python train.py --hidden_size=768 --norm_place="pre" --tie_word_embeddings=false --extras=["capped logits"] --lr_mult_qkv=0.5 --schedule="cos" --max_seq_len=1024 --dataset="wikipedia_en"
Each number is 128 + 24 x the weight over its row's rms, rounded and kept within 0 to 255. Layers, rows and columns count from 0. Numbers have three digits each. The size before them is the row's rms in percent of the matrix's.

# layer 4 MLP up, 3072x768, rms 0.0771, rows 675-685, columns 512-639
098:150117134117132126124131123099128134118118115128148144081121072122094127107178099131063142125137109104149149109150111140141110149162122117149117154121124120160107120146185113116159146128112140086104119118112113129154120140137153090141116134103148132161146124129043142160159148135134133112128096100126153085156178130163124151135170136079163125149096158120094136117142166058142118110117
103:127127089143149130137105113110119129114096120142060121135116127187100149138073121130130181159127114141127100111151162088154156135101084122115129179189137151136118122148124077170150142153107151140114129120121122137200109124149133122151154141076122160122097155131132124119147155172097094107132117116105107142096142143147109170117137124133133143137121179163118136160123121138135091095154
099:162122126140137104171162130083129193147142129122139112056128126111136169108127100099153109108105129145137118175203178123105157105167143147125134134161152150149135115105126167111107147081160109149109107138126084142130129125160117138138112090109126129170125082138090097114164143105136146138088149116153133155183161148127116116092119118120083122078107165130155127109123108154095127113112
092:121084132114150112102158128149138139101137142119123111136142132116139124154175129120131124155162120098146132066094142126122160177124146153130151121096128119068144144130092144112169097108126107146111103087126139136120112141143165120119110149125108104131140103137089105151136126134092128156106104119124154160135133098146133092128112143153134172135153139101157156091120151112123107156156
105:123162128106159173150124124164117091142138156170117102118166137115140186096116161146151133087124125113111079131148095139111163116113139127121156133147126103137096122132150167141144084155117114120124157117125127137169162165144131121146108113110090144144130108111132147117129145127121162162129136097130172139127176093146120125126106110101113141121140099121117114145155117106138115133120
102:132088140133083177117124140148153140152127156134099120178116148161111135166085172123105138089128122144138119145137137135102154161169133101119133157109166117088146157116089126093150122164140121140152141126105148166124111087097092158132097169176131129120125164187143119097115099154114104095110091110150127162076143129135134131130117121134122142110093117140112193173121136170112126178150
102:099109117141124127131165148093137110157095105197162130110098117156146115149122151119146178101144145185146110163118140113110168141124161092142118061120175103128116128145147135164097116136097108113138106107109153124182139152082124138126111111124138131175131175148093125158142126082127125126117119145069085139145123116078172148089153162087129119108190106116181140077111137117099100154205
100:145121125111140082114132091139118154123145102170144120124151109133125126098119076118089159145147168145151144179166077120166128132137129155149126096160145106133141119158113129141096104126090151100134072140158100127083103138153153110140083094159132147164150129103125145133146111131114129123155158105130148154132125138128126144065115150107147153120118160175167142176107158122161144111134
106:095185092069163128095103132129105082145128168091136180091126101140133148105108180163119139138100172172136173136144126110115128141136155127107132094147125110135153141173084109138138129092169125135151156130120110098110135125161166144112094126091126148150153133143097145149111166139140099164136134131105147138101124104149094126111096106103103090073146119087132143121114160099108108134159
103:110127078122140102125165145055121088106113149120148152137128146142140183137124116128111139116140132134085122172170137135111171136120097093126147124123130139119102082135116074159159094161168089100145086143169136159114085100120127135100093125160136165145140130143114167185180108123120110154137164130138119127126149160123148087118148122103133109127121136146089154112108101115165155109114
104:124114135130140123121132121109135104147124142117143079115127125153123124157106144149117135121185115149155119088155149107118164130128139111154082106141145132113159134094151143141118127116113126134153114129113165123138107115170113133126146126157128163145090149126118115124138090130131146114126125115181123151120120151129147128096132126153143133144142118094184128134119186096125125109163
# layer 4 MLP down (transposed), 3072x768, rms 0.0383, rows 675-685, columns 512-639
097:124140158129129135163126071129087130117122144134137120105092110123141099091141169131077157135141110092140195086135135140156143115113139122127147166123130134116167150131107132089089138186148176132140116135121139133103138115140088077144141090144106112192126107120119114121098121120133143111084125142129096108101153101107117164121113172121104131098108172113145148143185151148129130098166
101:107109113135123144102113142104118119085114127088079081135146151080120161146063123125127118128114099164126135141134119139115104089063143149128111122108145137118112132135123109135130117146089146125174147111101084134148185122145155119145073113102116139171148111121141120115141156114148137102107107084136133146159085126117096143135110087124099110144100128152126120096145107127123148094152
099:138133086149102131071128094141140171111163179136148109071124158111146151174133136103120173148140141152097135124174092110097129122186134153118147131153104124121155106126133096122135153109116122171124138138144114126155117172183152093133135126147131129141147119103138098144130088150126112142115129110143111157098127094158128121124129150080149072103110143128145122118113076151125088168122
098:129138133128116157105134090161122130138094110141113125208158089128141144109124102144157113105121123161125146139097128108138138115121144113149103172142133153150169175138164146128112115139096139101138176135132090122116150124135151146117120133167090137098069152094102129131121200116109132112117149122132177120131087139136142134146108167118084129149128129142137157100130125124154156170104
105:141110155112121089102123126112161138171149142140152131158129090090119176121160135110116083128100112110128077113153146104090148119145128132084146159154109168154117130091118134178123151133193135123173131115151113167156160142139121133127059125169124133076125139164135147087173136107069146114131147143141110084120149117087123098177105113149129113156148062130126125103132092098099122163147
099:130134103147122129130110088115157094140127128136106160138165106160117133149148125151142110146136132104133103113113117104098147096112141120115144132126152115136143130129132129088127134112165152159114159150173149144128114114129136143110112125079097128142094120153125135128141101126083155096090128136145144105127162116141123154127115184149136125153104120114138185170126076098116099139148
095:138118146114117115143132143091112130108071131152129115151109123130179112157104125105116137140096171123114114090152173095131142106117159099132122099128146151128162141138132123087111114137128131117091165122111152121125088123094154133096150151110155149122152158169154096104095114132069155092081129156136123072128145095119126168126118126115115088150121149120144146125123130101073121136163
101:112127141139135111077087113137141129073164128149161103146163127127093127142107113108105147125115132126094156108150094148101106139098077102104183107126172099137143129098152112125125150152150152122113113121154150153172127095121104130128132134131108150122086127107147119128188104083157116126145117123142139138130145108147150126095136111103134180130132107135120102153169128108125078135136
102:106132114137107100090168154089124118124112155149152125140157126162139142153102127100125125170111127130149131114153123135140143145089150145088123144147140091152139098151125120146117131134153111148150163140139118102113152168140122123137139146128099126140159152162082153141101153084137179138102118117168113115136122125102159160150126080112119123133177126104131156122166141133060110166110
102:129144111110168173112156136115128131102108099108149134109118129140086159140169115121217141121108146095128102158107131123125118128195107130158165137125151100156144163127122066172117128114107100151158129095131134167132125146102127167120102105081133137152136142131140123133131124125170111125123097146175144137126146126084157125157129132124100092160132132131100142057150134158134084095128
105:136143118142132087122139159110152113159086154102140131106131124123131151114091144131104130117146149165141113129116099166155115087139180102114156104097132094079157149160116139143118157124105096105102169087141122125155109114089128048104132131139139078136161146121077106139138087134123160136117161074127120088109155129147166086122129107134152126140140142111125125141131121116129143097153